Weights of a small GPT-style language model, trained from scratch on English Wikipedia: attention and MLP in parallel.
Each number is 128 + 32 x the weight over its row's rms, rounded and kept within 0 to 255. Layers, rows and columns count from 0. Numbers have three digits each. The size before them is the row's rms in percent of the matrix's.

# up: layer 8 MLP up, 384x96, rms 0.147, rows 167-235, columns 0-95
# down: layer 8 MLP down (transposed), 384x96, rms 0.145, rows 167-235, columns 0-95
up167 092:112132111151146093146147115155108186143200121139150099123136138115130190121166120177149131088060112164120160164093169117164117160123061095116131091097138155076120169134114131096124156091039111145111142191099087130191144124100165127063140094104169151188132134079135128144071170147116131144
down167 102:190101104117131150150130084125130146134072130122137089101137136147175149077138135103108096164107147092125132116081140108109126165085103098144080151141110095113118063178134136139109104162170156090147093140154190083079154155129132073161074178134147052082119104127081107110090181123073148202
up168 101:152170145164132185177178172154069127133078127128073148098151099151156085118154075152080179120138128095111149115138116116136102101175055087132175062112122122142154095188144183095139113152128144130094182154117136198135163108072137136129189139131124096152108144116127119118071163130104169143
down168 101:108154102142158165116105196099112166134122132083106145160112108115145121152201085167119146127098152133082164127119211176074091167088125125134179156180180075107159089103163118085109112094186114111147133123087122084180171172097101116140129120123120134082148111150076098137101127079127077104
up169 109:153151111198096116148156174160135104145139144125093147115114076159111153124139089129108195155193112090108232160168143145175207072155144131152109134177078114142039141114111195138099152118142148115116132125120113145130105130091173106166138091105159167097094138117138124105144126129163129163
down169 108:137170098108107092070134126139119166095140170149095165093138168129131158150150116223083134097125156070070152067141100134134154132150165107155094115153133141089133096109197147070126184168137095136109128106147106175191106104097109121131133139121099133207076153142167115180127081156108133155
up170 105:124160078123085177132133170166135075137204161109130141196155134140154131126086147130166156072122082131056177154085081169073181128127118124053143103083131075164136157122094120091105116128106129134123132157099117099150155161092168112155130174136148106070112093084135149144071146115148123132
down170 099:098093106098137140159116172094162148109109186136153149177148134164136054148146054130142101121109158156133133108136157088078102092127131084140087120173093139171126155144101107084181106121114158065123125181102141114110157105112113101084163084167094185112165075143106139154154187062088099158
up171 095:134130142100150160120129087106098111170190176092138116139108094095130148196111077104138120096073118188161088175089091175105068115061142097092127114176155121134115142154100086070111146123176101118185178101072123179140097124130129136140143114150101081136106141132047074144121109121132113121
down171 095:104102097130113133106112177171142136126087084217089125149150149129079079054158149151086072174116174133139166000174133133130080121163073136159136151172134121156133106103118113152131108178135126133096141156139146113144113180124127103096161175140131137088153126128155149114167100150141104142
up172 091:195126120211076092133087158145129126159104119166180098110172173064131122168133146132118123098114090107101138147129178097131178105110165150122088187108115122122078129105152206132123111145137099126119115199213151133202109126126130084109122145124084130120099100142085120134162071136120093112
down172 099:075137130146089174167137138169152144078102132060196145086165086121102113105143123117128126100083093113173077145131156174099131088149122115074100081141106203137100135182092118165131107094120139149146156106148164177094161179158148097138089076173105157163118141116107062100079149104119122142
up173 103:107101153172194103163144125104163122123090126110124148097165160102111176082088097154133117104114142144148124084176180135136053093140116164178097133097082096080151161092177156100109168126141105109108136070145100107104119142081049112080097088130076089140127129140081057121131133082146151137
down173 095:128145101110121171102085121128092093178178117147182110176113102156099125168120125122101107111100098163104133153134067071123152195136126158112155155117165191165121112163100117125158040124124185163123146185110173148120123123156210134145139157103191152108101138093169198084150131139123130124
up174 103:173180122114122097116127133152153101088130162162099114064077146106051153121081148067092128091125087144104130135138155139071162132118126114146147190102149148086127152117213107121120142164148122108085164141099084109118086137120164142130159127118116201079130053182161121111079141148077153145
down174 101:123120121171132063122104128089111152117090142149198139106068087114138174097128102153126103104059142082115148123141087113160089137139169118171094124108127138083103124096129172189097145143122157098171146151171142162098067162093054150157085155144142118191157130093111195175130090118087101129
up175 102:165118213126075129148111138154156147120059168098127101134143081167158144188119193175151123082126122205141157087140155148117101131139165205165117170089065124078100141133145145128128122143098169139122120114143156113150174182144123096128141128174173161114133151113119080093141094190100122135
down175 119:098161178118165142175118121106164171135112096139150126149135135189105068098146101122159090072166105113167172171161198129125120152169164127160147172130071145123140178130200110189124101128143172162176105137123174153126142151184114123071130138173146119152080134129139119158186174125097176123
up176 091:163133145127177133094082055112149127110115107135141112117140139111096189125135099077144141077106187137153098100129101122126103127139125155114099078166118140127113123178058188087092163123098127102057195177134151092110086175097132143092112109122111141073165107157077105166174096093083117177
down176 092:124132102108107149148125166157119118127134122111111175199092090119135080169055140176087113153137096100127168173138136151200141175134137081084133160067157156137164108078180096135125110131145116150170112115154081170089209065183135144146104161142116120154106158100119116138125113142131210123
up177 085:147092166165136148117115075085198135189109159130118174107152143151058063139084099173159090114070089186120155113150122119150097162116093146125126108132133186058124124184130166163102148152141149068135128108132099187106122112160073093114112123110073101103141141168095127122108141127076130098
down177 085:095158136090063077115156171122062100105134090078143134107091143127137162126145140056129105103156136111076099110079128181096112156128127112117139122068142104152157189089145067140144185117136153139118200147163121083095147149133182127106096130104162169075137088164117163084131156143136182162
up178 107:146100184150136170078139128133149149108164125162123166164179074152134177113115129117192119112118120147130098133181169135171103129214084134110137078118112092112105212126134102165161133059110164154120063133172104103089127141179096115172178135120123083114142104188114121101113182116131146125
down178 115:104093158175106156080145135207170112156132095117090181110125147161135156135121145063094151118117125186111119160129138095145166100139097147185155123142109098119118063135143066161164137173113091051094110118208114113070095142171084126109161106140106132062131118143132091138123137150082162147
up179 095:079137157128062160124168144068172143122173130167114161107132124129153113136071139110124103086150119136172112104117162113112088083114115085094154096095076111212149085078137162107152165184107117071146167072141141110102137108147124170111156158083099206180090090176138129127156126114120149129
down179 084:148131095162181106144168080106090126141132147098156136123150142118098173130186180168136153161115171122136143148160101138067176185124141159144128129154136200025141159105077082170084132137126157116102079164073100143158110147157145147184098118169121112093141111078092114140134118148145075153
up180 097:093168118156096131106069119132087128159121093147143181129125140123126112110141152128198133117143159151145157138133103130148131156090117166151185161143169055101119161139123124072140152143141116148166119093142124131112100167107177077144134089019084120101027120129193169093081135148164118119
down180 106:163101117098137170107103107139147116139127129081063094185109084091108089113117118119132083192121079115124165107129146105072147133146109101110144199170147091137085130166122081132169153164100150064142138112110077048118107150154181093125114101146153085160137159093166140094108155084063168135
up181 093:085076097150137108163148127066139172166136146114131079149120156185140100124172081123091119126133127115084104161131125203137088130092120173099090119098125097140104122103074150183097077190132139113039142115176126111102162109121086090130160159109112163082119168105102146078156169091103096096
down181 089:156179176098106143147128165097164083153139097148122119163118106101100187193115176144160132099116136122168106108148116121100214131126193021167140132123118141099120143139162139043174152116104092141179130087106125175119079093148153145146154097137118114137154094137137108137125108180140184114
up182 095:108138115175086076116086139134078092123070161121068115132113084188101129132090117105119135155100146140121095162144126143081078127105160160143163136104140106121131128166187176120153194167134096109116186196165171169140112192133171113125135115162125136098170113156203168127093144184138130087
down182 089:186120178113158068180126105133173130145141118157099101116128114135190126045130141169098085075124089088117138126130096140195145178122134091149118126152100160162136140111152120133148112120126121125146163148121110099104134132231174103064114110111125152134094101135107125137142154164148246133
up183 099:134130128062186175128132128103106181113147093131110142135100075134069090157152124100100051145178108135090119145101153161080101142154122095111133161101161119126128133103118158151108115121093189097096159152144091178136147123122103189033142146110178113069082153097111160137190159078128135136
down183 089:120139143168067061121130136116187103115109151161158135097169118145142225115112070168164180115080145081130106054126136120139181146112137157163138115153140143109091098165127121107117139146183077159179107119105145105118110149134130096205144122140089147156198108126106082119065121153138098109
up184 104:162113134119181116095071182159158073119155052106141119150161105102096144113069180109139116092169094134099099101152161138132088160130088110083145130167132156125160120196121173072076075147071130109138114113148125154136104122124141117149082044153085161163148124135147111086185156133127147160
down184 102:098114118158116134162187097114104144119044136157106132110061167123160174172100139143149102150197114110123172134107160097100103142169138144117105158120096144124083097069076059161136139127152133136088059139127156113118158163140119187135118183089124137098166150136084146144066090125129199154
up185 106:151108126141139149087086089150198059133102138087091091145137108076089155154103135129144092088145131123103132134123208170154159139139129140114116093091131135092169088095157091158145093142122114177097169100073133129087063153127134100122144088066103183065137136152100081172133076084127152099
down185 099:154139122131107097129178148128082131086101145158150135096096070164138111170097039097131134119133207134139120086111065142099158138116062142114089112116114119170173184167155134152129109119166084146132099159175121092096131139123127161068071118124113124095167070145079140070159124143143094181
up186 100:105187140094168062124131114113136150097156121154115139107135135129069097144047154115130121161129140147072100075127154136046111159138128088154193216132179153145086161149136112110097096141115155114149101161158082112163137087117162137150081119116131082128196140088092128108186162114101117134
down186 092:141071114151116137090118101140116095160106111106067144177103144111152168156147123128160122033091145077159100114119082116136139112082104119108035051165057145116145064136151119128139160138121106151123163144117132181086122124171175150121168149073099167116104146132161088166105099150135102136
up187 090:107200146172099165164146134124145122126086107075155134120074090045121133143189104097176157145163119127057155164118131090130144117041136164123114099134145148156109131143102168066154111145095144152136141084136149100142097115150154115144167146145131152171122178184123161171164138139161125049
down187 096:119161096145124125047143088135136118097097127170137085141175157152137064093127143153114099119146127128154102128179140188183158125153150155142122146160095119145140119102141119144155119108213105036072141116190122140169151097055121126114100150101137108134117103104093132067152122110082184187
up188 111:137172167133098083155144151156176142102067150126114114119146150068140161133116105138118113144184136171144092150130130132050143096123150144072084151130143133103175133131089138102139051119163115079159138123195136186140065187085175087143092175139104101125110125122128063082118142155143125074
down188 111:177121144093106060153139152130131120118108148098153081089096163077106069115158152121094099210100166118155055178119135078137164153128108077200135168140151087103198161115093108159140171088135124098130131124143100170157098121109142095159093148120141114060133166113145134144125136152075158114
up189 096:200131116123156145076121100119133153119078156116106131111109171076118105127132103131162122155147048081196133149202098131125125118157121124153126106167153109081088169096134219111180068115129158091128114088147112134185118103091159171128063057120149135114136115149090101116102100112146139149
down189 108:099072129111174065104131085122153117103108137075066145160163163084104100053140131107172148104131101139117114152162113121122091117153126099170073117173172172126066121089159227113070109142107149148127103118134150146153140130117078149157128141041132105125117119116081113110088106084152123133
up190 105:113122134205125164089131149155112086137114137089095109114199146134169115119190190143181132101094121107079105173120185171149135147110085079107081084106066120148166154125173116159113106074111144158097122133119205152119137173130127103126171135150096069111140162183147123147128135132178106094
down190 118:159111149137140130106113191120113129156144072125150167100126134171127145181132069163162160144070178103131087100125101130179084092164098127148099157112122115109110071114102122125080089118147107103162131160146169100121098087115042184081137077139147167117084100165179147152087053111157118115
up191 102:192126111120066121098109080171046064156094111104151080143123118141159208117129119117162114149145039108127114156097152104192187130138122106090120107112147103102052176144165145111166090119147159129100186121120143104140170117108105118130129138167150139148089170096178101108119112105134138126
down191 105:037096122149189146092157156033147182095141143150112182068161120128078076144122130126102139101093171160147126091148121131091110099111149138163107133141083144134123073100085151130094145101144096151100138138132141148117110126145170137109144172090127182145167048134074158118128123182118087143
up192 094:095179151165171098107153128094132117121155127181129115151101096124082099105129103128079081099122201113184180082177124122078085075154068089082132093134128126179132193151159159162155165141085119132155094106144130086153130100138153142206102136133131174106095135169102154073118105158138117119
down192 093:136052154040104121149093094120099148142106140098115160078147158147169162140111157170197148118131102136039071106092074122146169151098178127117123115149088113100083105113074131114101125147119131120097143128196087187132139125116151124070121112080107085110156129128109118190140169117112122150
up193 101:145132092144135077168097096121136072118129127098093115135092094145161117178109154158171150118154178059126141139098145164112122185112096189100112133153106128157209109088167123127152151167089135137109089202120107086147127169108180121153157146103183118186174152113201094076125102148118133146
down193 092:076120139091122083091104181123173136114108127135123153155114168134114179111152099136150126090128090149120112145156139181119140146150158079175155114073133098119070142100129145084161087123141143112190150136058128141196140106156149110080089106095121227082092092113076085177121145155166108151
up194 093:134118164136099124122177130038151115095100111131107101084116127078103099175093118126187147105141096224086147115165117158145110115177085093092116143158154137137119167159089109155167131109118153088112086119135121111141120105122139161185061065127106190152139183121177087147133112169081143141
down194 091:120155129096154127123171072169102085120158114115177076188107157146082160160120107180126133154164170117131129120100167122113176169140171110127121121144139131104069108119100164137073116121060129137136177040141121097110033131161075117078116162158132122117112110123120094165071177126125141155
up195 096:100137182136173122146120098124101116143158110116143075140130167104081193118157186071087089092059108129141115096153117208108143077119156104132059136097115119133151114093161129149141068087135133147103121141137135152096139158141130094120114168111110115164132159079090161201171090076106073166
down195 084:164106089100083195132118169074153171125137146122126197098145149134161060106111089149171142110151165097128138100091137066079059197116064161120193132132162131138093131164108107136139150126124097090156143124119110084167125110115164150145128121125095160097141149149130115052101142175083165134
up196 095:122123155176106112137125113074130196091147075149079122142149115166111117144054095140150152119168117108085130194125115075151116149118104139182110124110117118128129128120155159087150127159092151156097125157146139098100133169055100175220198113097184114158100129178104139160170124099140181111
down196 101:119110060141116137111109153130146101146112163160160155179093129163148095137186164103141100169175144153228236180112191173151189124112145154097125178134138117107134114160082123092153106113139137122141109086117139131162124125090126120099136069126131155099116146117137140101083100136090196128
up197 100:100129080086127119115144161186105164110108039168143157121088103159166131155152116174184086139149141172051149160105143169135135175103168170079148133084063122160163144121110140128118103175123120095123108117136164064141148148143130124149137132135158161131169078137091187095165148117193145096
down197 089:167170189175133082137172088088159104100175195100113071144154091089048178125092163078165166077172147115140114114168123095111117120114119107125106094165154121086149126151114112173155167066112132179125157124111134166174133122083089107120114132128120132125092189150181122126126085126103107119
up198 084:098190135100085114111162147132132125103153081113114137112155173173116079137069180068138131132121121170053142090128168100156141132154147118104173193159115110140098187125158097213105155135097153170124085182168160129160090180169153147123083116196107120170134148150138115139131112116146102144
down198 098:142112102115146101155114122159139117097153075091180112086090132107129172171157135185178100121139201064153138107129116143107135165151101150078155142101111141198067130177138141118150111188092089138113125190219139150113093127137136149167159137091169192123079107121147158107090133102112130112
up199 105:148103119088145141090077157116142111065159126157114067158151140163161141134100110154142147078168091098083153069072141170093131108130118091159146125112125131107098167110183152074112172141124192121109129102130223064137123137107212135131178178156112115163179122146127143132160117117105152133
down199 101:130148134139113144154140096156187138146154165085146123112164067094121079106087144088118111165121139109096114171122111091185118120183105174119030163106123138167233093152140104153103102136119112119108185133104090104135212110137089107075099164142160135162114128163132106171134154105113132123
up200 112:143135133121094169126132119171072100117107150128121144097102136148138107142118133148173154139070103095078096153119087222150150170105109162104157105163156112155175123147101121136167095080152106112151184073118179196117097152118130105091142137070084078176126121177153179168090109095188152135
down200 114:101135172099168118121148150190144175085178089123093119097138090074120139101134113143162155107123175087149123133081093162137111114123136097137130130111163100139186120115136187156097109105141082126190146137129106143117132098157094116221084130164147067232151145147100185102124099113117157091
up201 099:077169151102058189172134079094167135159148082161154148093152102147165153172122117123157114151145080161101146068138178160128115137186114116119151059113179088157075136137148081140149108152125077178128096131144111203102126143097084116100142152105125112120159158092138131108151144093138149061
down201 101:085118139134122115087154132073145102110144098072156140139104179096110150086143158110147104125165158059122111093122170131202178112085135152184075136154086174153138135064089112098111084183145119132167127097091064120094100116172118148156121124167162152051117150129167151171141117115082112132
up202 108:066122105158176142158089131148150112092077136144107115176125038179123114148152062196156142173149152128074121150115168145179158131151097117097154113174138121156099155172124155105113154123124137098138153099146097072095121184132165146076086166121132184130125089142135082143118046135136131147
down202 106:196133099163120152122155137118130101142117151111134119201142104045123151108109154119107142164112157118173084130107141080115157123122128149131092142112146163136078136166149120108172130109198227184115185158156125144104124123154165149043148137101124141113110128057108089187134090136134135185
up203 088:156139135096133143156123102129121163104115147097121100076080217122116133161113080144113128084135128115152065124154128171161149152129111098107126136153194115123048125131175178139124149092159088196191144173095139156077108126103084179131134181136146066161110105160134164144105074107176119107
down203 087:192111076159131087129105162101153129155171104206147144171092082137126099127202174123132095117120197181088133117123113118058144113170151130097109104154070124137089096174076111126133119170149146149100159141115096147133137108149163106058164123105137129073146072116080127148092140092101142107
up204 111:129095170092126061141179099186096135136156085092114102112070115104146101133114068149118124131141118177121121113130156097071126079145107161152097126152086183132153148154158115090113140110076144134154145115143136193103130116121155088170090086161132138142083120149164070109036089210130111108
down204 120:177149130111135133158163123051152123102159035070117159096090118130081099112126133097056081168133151176150081163120144090146126191192121162153122114147133145091123121138120191168143168118154186092160160151107109113164078108106143160120150098115129118084145125114133149167092125150121142066
up205 104:148097141174051128136171099081157115078120116125152116111138150091184087183157166113150166131116076130135195169120091158104134134087143159109108073134156162145130134140180089177155130153127155160080123188063157154144116146148167168163163149103117196144110177145136124141123127112191105161
down205 098:162155152096126155150116123126123157151188214141127093206140116127167081158159098167080093142117209125097087162107114144108142089104162109105117128083145111088139129145154152086128143132121102114123134095103165084112171095133137083104152167088069084088103082150192163087141126090154162093
up206 091:154164139122126160110130101075166157146152083142086092142104112140121071127114104134086088139152148157084106133086171163117103109125140105129150187110125103149170093170178166145140074162071151175143133125111085094137144121178171101110188078123196144110149182134143116112154170040082089136
down206 087:114118170137116123129163149163089112146101158161179170122216126138170154141101111092169112092164172116114127093091121106126121140152176154153124060169150181067110176095089103116154200126173122133130135139122132140159103110103093170163069179120109102140124128119135128239131131163162150129
up207 103:119158141134092093200129152111099073126087060155144166105137178121135120133068128162159066082109155151080140165092115131108109141151121168155091118073117087149181125180132158088167139133115077193134147100140194143166204127105123129122117139177115095168129126117095145067118129091127137104
down207 086:073105165135152152151144109119152135131117110157105159172162101086104119074173173141085165196145074170086179119098147061125143090104052162127174159156157127140127125102132109186088153147151209114149144130110136175152055170089129132106134098126146123139151121089081126160129145170129101147
up208 099:060099188170081115157090129131215088135129173124189115135149124084139136134104120097159143161151084178079180129126075121105199121123132146106124142109100141116100097196071159096108081144144117161134149106122131185160170147144126157158106148199095089157123126182113138123115101130153109134
down208 096:078112111124206171170141123112109104066172085103161160133155100149163098035098104213123154101077089085119121091127112138120134172124124109157130148135120059134200106203141114147163137110121164086131115135133116157084158105087147156143087114141160155124088149098115134115123128088107158139
up209 095:119089064131079143173104110171085157152134081129109108142153070145136106189133136130114115111122113083131153108167177125118180150179112115154122108152137139150090160111154065100164155137062103159116126218066123127165142145155093119123184108071073062133129099174093143122160116159120151130
down209 093:178141164141137089198172131098123107136092060102178117152101124088137077064138161113155154106149177165134116138130123134137133087110122177142093095132133167105101113147085255144088126129132119135060157114134164102123105134103147146111109135142178109155115138121132117168138170146200173095
up210 109:135184117119099123104108126087102095118147083079090122125087127122158175146160160067109102117142126108075201123129133192103105160083151115129101143150117082178077110153104101112067141143124038084128138111119123120111184127126162152160169118100065191159161145111087156151159177131153111155
down210 092:082094116158178121176154139127143169143087143160176091132143101131067105115117116159195127087076179123130097147142095115106199141198098145137153144142152157093183124115147169172149100157112192169129136168165134133171154157145131144065092120143143091088086148198107100124089140095113124102
up211 117:143124126112092127155174152124112137107092096151122110132054108156083112109169079098127152127102058154168159118090141154165189157082132110118061163122201131150108123128128125090101114104139127164088137176107182174133150216142155174121186143086143095093088192092140134154118147150113116138
down211 109:095091133173101147111189116137148238121089149159129133118092137160134134129155145107198130151107123163138123101123109089171191147128145076157153095153127091106115102117137117094106178113118071102090108071093160129137091147116118104184116100174153068130083161143196115116107102181152131177
up212 110:152138210153105143136131146109141126112090123142167155112182105124241122172162130161119139138101128145055175135182143168148132113177122182139102110141108071105093152133113118118109172103133146166171060074139131102145077143113074132099133105106134151185102135185143113088121123123166152091
down212 104:162099203124108140117139170128119200186102143070149130104143111093149136145110134170144202159118095130095172167126158148112201096175131131175137181130152165101103169147143163132170132065063140111145150106148090073122123116118168170126156179167132143144119130187114118116121101110147145068
up213 103:142105185130076161171152070144142107124060151129087132133082107141110090136073128161117134159102127142098119085223149108094138155147124138143172155126127109157102177154162176115098168087084055158117111173170120177145136125145169166202130108096140149136127167155087108130074121099111151137
down213 104:179129168184150148120084105154116167156114140094154089106108098133105110113149089091140126151131125144110155135114086059100145181086164152145157158123098111105113178088142145147170145134086086123106096124183136107150176126151144120089118054098173043108089158219152136101139180118096096108
up214 096:128156099064105186083144119090103146099032131173133133131153122143148100171129099058095098154194150199097144107109130161177080141148120082149118136112155114119104087076123095126169145160108118122090129112141117133161165127126108155086126137112094145179123168090139141076062140063099138114
down214 091:141100114155114159115107111115180186166164098124115142110120060145158178160186174158155121088156144030134080077121074105103125144130131155133159060151140136099132127143155099147171083104081122136137124143077143110108098133147124095165148096142128105150152112124250140142115106097134103108
up215 096:113119110136118107141128089106156135104137143156075160113145135115078139108081166134069129112120175145185136088094154140091178123118120164082147149077141137082068150172090091141134082172133120102105087185075121177118085157134171099124100213094104156120097142095164203162098149149125132084
down215 094:142111100106105072071121187114123090119112114119202111107126158167155135172151112107098119121140096103107125173157135127175086139170139088199133126147100108125162140097173155118122167080146109193180166059155157116117158093091091153087166074110166109134147105136104121109185085108078127180
up216 090:146142136124101150132151198084119151103139090105136101158148124160147095160033127102211132126128185090090136117155100143128182173138164133109189145119111200116174134183103141118126121175171138124070153146169109155179139124154199114090159156105109122092147110129112143144162103111180160118
down216 092:103129136117095077119170095118161110096164117153096163126119144095147185093211086124101091120149095100110068095108181146087117115106156116152091084083100128121050107097178155150119114118062070113152100126113122123080122098115082126190154135146133120134141106128151111180086120193076095115
up217 090:113093076112138123075136107164132093130183112109132098093096179084113150063103089137141096169221146127178066073093140130145122096090133130123129173147156106129170134138143118103071081215136080167122138120127086148169100100129111118112093147157087161173166132079099104123115140123135092130
down217 089:161142122160133139153129131122121070137186192137158169133195092111073128161161123144124107081154123124093161123120084120165161144137076170150072101118147058142053135141069105130210088102137157098149080130158130147059160145129166115155178123159147121092128150188118134147153148132133098122
up218 102:189110181130110143125170076083167140148175175057097145125107164125154124182104099112155062117107151139122087059152149112151101186172141169112123120133119086076132160146057154108141129163115123164136143176077119135096135118079113140133093148084094105093089139123118123157085110137134171062
down218 089:099132133145164053119122077191060165103105087157125147151116129124121134133115099159061157124145122136147203133111121166106147116079133138122161088147060190122170090121197140147100132148122152117114119089157143097145093123195119097135175162198143144109174141104119125119136157137100094203
up219 101:141147164132181136156139077137098127093099121124135067142085156109143106149150090115106076099186139154112104106050125132150111096094138102179132109114122120164189167087097144162109102078048100151146136194121168072168151164091150098196146110131065077135133130126073139128126132144137150148
down219 089:101121187147192149079149115177119156072070156127087140147105123106112103135115112171099098150155189148120177146151113103090216125089138111118149118081129163152121149156139103094141059126101164161119163150146079113205144142131125091081158116076111093107099147115152114069123165182137144141
up220 107:137103134084135170104124108180104132127068143140171172185137159138129074135173157121176146108092113122114091174134114139111143152187088086101095085150065134118101130203123184147083115150126125129101156112165090146165154191122184112168211132096112121131132163094134092142116052121131113132
down220 113:187076190142101164074120100156169183089112105121119200129098112110175135078175125126108085135112117097097156177120100096173135162166116074094129073126174131107082116172142113102114096134040120124147100127123144122166117179093061152152134166135161099160121137139155123149118125141157079146
up221 093:179127174125190111143086128137121135114201073103076134108195130162107156154058165107100079103167199111129133046150082089120160165119111111111138118125137115115168148106117132071091113165139095138140106137126073133126099151093185112169139131106107162159170112097103109186150157121120091132
down221 099:096145075122126154093174109075113171086108190136192149083113101129174073082138109162112147127088130082162128165131154210131116126094166153134129152139064118185131088122175152204133124067118164140152148122136156115131159109148103139108100175149144112091081105120173155144123069116131156109
up222 097:121121128102141162154119124087111093144111082120130064116083137168051121152087094100102093117127155182155092169085160142138152171115112052159127133111088121125172134099164091160156161131160113120160115177120077035135189143086138081129148152124101097066111134104108173096165116090132115149
down222 096:125094183162119081143162120130137158111133173156116192140136112103144198108162136134157140097141144107074181116125115139109119107106145162094108122108124179121104117141108197105079116155074130178111087112106145191142112142151075166095118129138127158149177082154143061172077193193101134080
up223 106:162171139151120125120199138131145082163120108093116092169125125098181136175091138182116170141174178186071171101137135137128110115189128191181144151128072136100126145130161083114166109108158087150114092116124105141111132152041162126136140131121047140194106144129113152138143107152177114097
down223 106:164103110105188120133133133168168158128185102158125120106128175092065110156178129154144113118087104189150145087120104118077134150128136124080153103153166104075123111084197119081109090161077136141170133105083167176156164104129089132111151162133193142126118133139172170151187075168153140083
up224 089:156102154112134137099152170130176130142125123093075151089064160135121098172121119065079147097137133140166174121100209101158160096224114157117195105116078138172097127155105115118140151142109186169129134071070120099156160114164195115132116170126091151131108111163126121148137091115100110114
down224 091:077110109137100098146136105077093136168183094128120168197137152078191164139070134175164112105125165072126097125127111139143088122048159079122112097186097096114134077121121091086115150086181143065130176114131163156105121134110143149106094137115137113102082119081132149102111131140093154188
up225 082:129124152152100130173105074128196141083141110108113073176169158137104096096121104085137176152135126159135193083108147096103171125128165127160095096198169165134192118144182129153144086104181171175120189157120154117149162179111100130126107128098096162141092173108151138163180094100105108128
down225 083:131120118127155119083114148111124132144111135113132197111089111142138134194184135143056138096158101108109075161046112143142075128133185121086142082075074166162109152120112116106069149188069110141142121115063111110151149112108091092143132097118161081103220132108106137122124138099164116138
up226 104:118146063140096099106098172182115070167140130179131163150127117088085143102097160139107129117159142092103176149080125166121107077090122116180102125145112126119125084134149142189089117071053153129145102192145102110139088167143125158150153109086105143058166123105057120098175106126179140122
down226 093:109154135119148142132098108096169143102147109086130114118095097144115125182133130080162091089109153153094066116167097065122095209105139096088181139161144095135121153114107075105129156159172131168161119094088163120111156083116163097108095167151083152127062154113188127167147142071063086135
up227 098:100118180132103114161115141173090072157135076102171156106069118140136110190146166057158145167127128127130042124142088083182156126122075177125125090118145155122141132145156119131117115089097160167183110151130098146028111159120129125181129104098127167118076094108107131082089125133139101128
down227 106:058164119181140061121138107144097152103122075155141128142198136130175068182128157109109170088136154057134142098128143199129121085065138097137119113113113135163129130106168121147108139166154158086111090163165136140156117146132123129091073143195158071181136110148156079166089109112135113113
up228 095:145124097137120100080119117096155150142118122159129147148188146131156052134108136177149165145141138118192110122095148181116164196113129117054208130120167166123143206075070124113118140185159117136136143142160108113159125155148141108120135112130099190165158122121109078153076157129085192154
down228 092:147180102127137133170141148115134109143142099101108129112120122128136156152203144101077109175156148186107095108104143149094142106132119147159103104079122121096121077186191133195128153091149150088138144134078079132085124076127161142101074118091175119140107086169156173145229106118104069122
up229 105:106053116168094076131129095094112109123118119146168133156107123117071132184133151114153149118124157133150150183119162143127087186130175164103102131131099131191109145148077089179126142170103168124113143059165068165136092155183139066148158163086087122073146126106100168137169117087119077132
down229 102:158123139108174176154111189113126134146203140098105163115115150129175125080159125135117097123110112147138084103131096138121157064114102091170180171102172130100120131146148178096148127065149066111131160204100166063091155075110104152123132082105157122142158168176141148141117091147143170070
up230 096:110072115164115174174161110089146062128106174119142142157112166124146091098114103110078129046165172137180127164086151143133099116176118060130148141085080074148167109115110120075158142075085072119136157137151133149106162106131133140124112113125090177143155165139197107183132149119166101103
down230 086:151160093164178110061090101164141156160155146102080126106128116102112151131157123130150134168157097085111130143136065080084121168065156120117143098118137139067107127111151103145144146207138123103133051177123125122149162157142097074123100155062156127094188095127102146062162138104068121123
up231 101:136118135117186114172101101082151165114155129075155137165061078112083107164148113097159078038073118138151107100138115185200113153099136115061127201104144106139132141134117147115156122166144125121186106135117157142110167085160147152103137133106087090074144158156116118157119148128091145069
down231 102:129122102183076087098104148126115084165142120159127150071127205153148146120104128105117173163140129122099149132127168090076114145154081109207109033154122120133105088136108129141085118103118131115047164164138080114131079163071102126210127163153159138148127121102111135122152144114174127168
up232 110:142108174085125204116160132166078132160081092142113077102096142126170120147161148179168101131141139139138089140143115139101154088125124146172140146140109120176141107065143085132121084113197130138141174103126127138068182189149153098131166086173071115155164130102125032121140087162131107150
down232 120:118129152175150128179130110107096167168144161160076106163150145100108109145107165154194092142147185161093140147152137137077146133128121195160089163114180137114136096175147109158128163160127196110115187138091137113107170146141159139112159131115073110045182113116180154126145164124065140182
up233 109:215098117121100155108093059115159101138116146097083180132130092129145121121098176139140156131097075132138130212120110125118111116137140183135115079120118094123128118141167117052126151130195153094161153061129158177077118120135213112148169102142086103146125110138166078159103112145117087117
down233 119:133123141160148090089134115101150174203122107160141173126102074093057135126145155155162081138114097137042105171148135102147157118120112135106155086128077099095119127107156133116053106112087073156124207129159148093172094196094155145099133149154158072123115116163113126104109116154159169133
up234 101:116119112154173216074148102070112143091124102124149126114149108149157134158071151121124118102143109153146165187120123090115134178106119125148153105134133164080137197156117108083156081162131083087062164127187178064094168082079111154107134111130084145111095164089144122100074104158117122125
down234 102:123137151128085096210118134122138158099141124164092103154133157129175132153176107182124118106126134120082128141096154144081062076125106107105171084126140123129130104107092154113148135105184165095174157076168082093105064131136045127106062147148126154086121140079077179183134142125092113141
up235 099:200149123104114079114144088108149153087156067127147112153069136116096148128114088056148114088093095128185095079106169138136101083159179095160147098113122199124097129173125128067174128109194163120129087154167098146165125142103105091114072130141145137121154155108172166102094124103167102132
down235 096:076126148149156084089171169140111159157142137128153172070143110140104111126179075188140168112093132108074192134152145059123154120176128162161127169125111161093146079049184103086136068152137132173090115122096110116119158107162153171129122083106096142146084135141132083172131139147082126116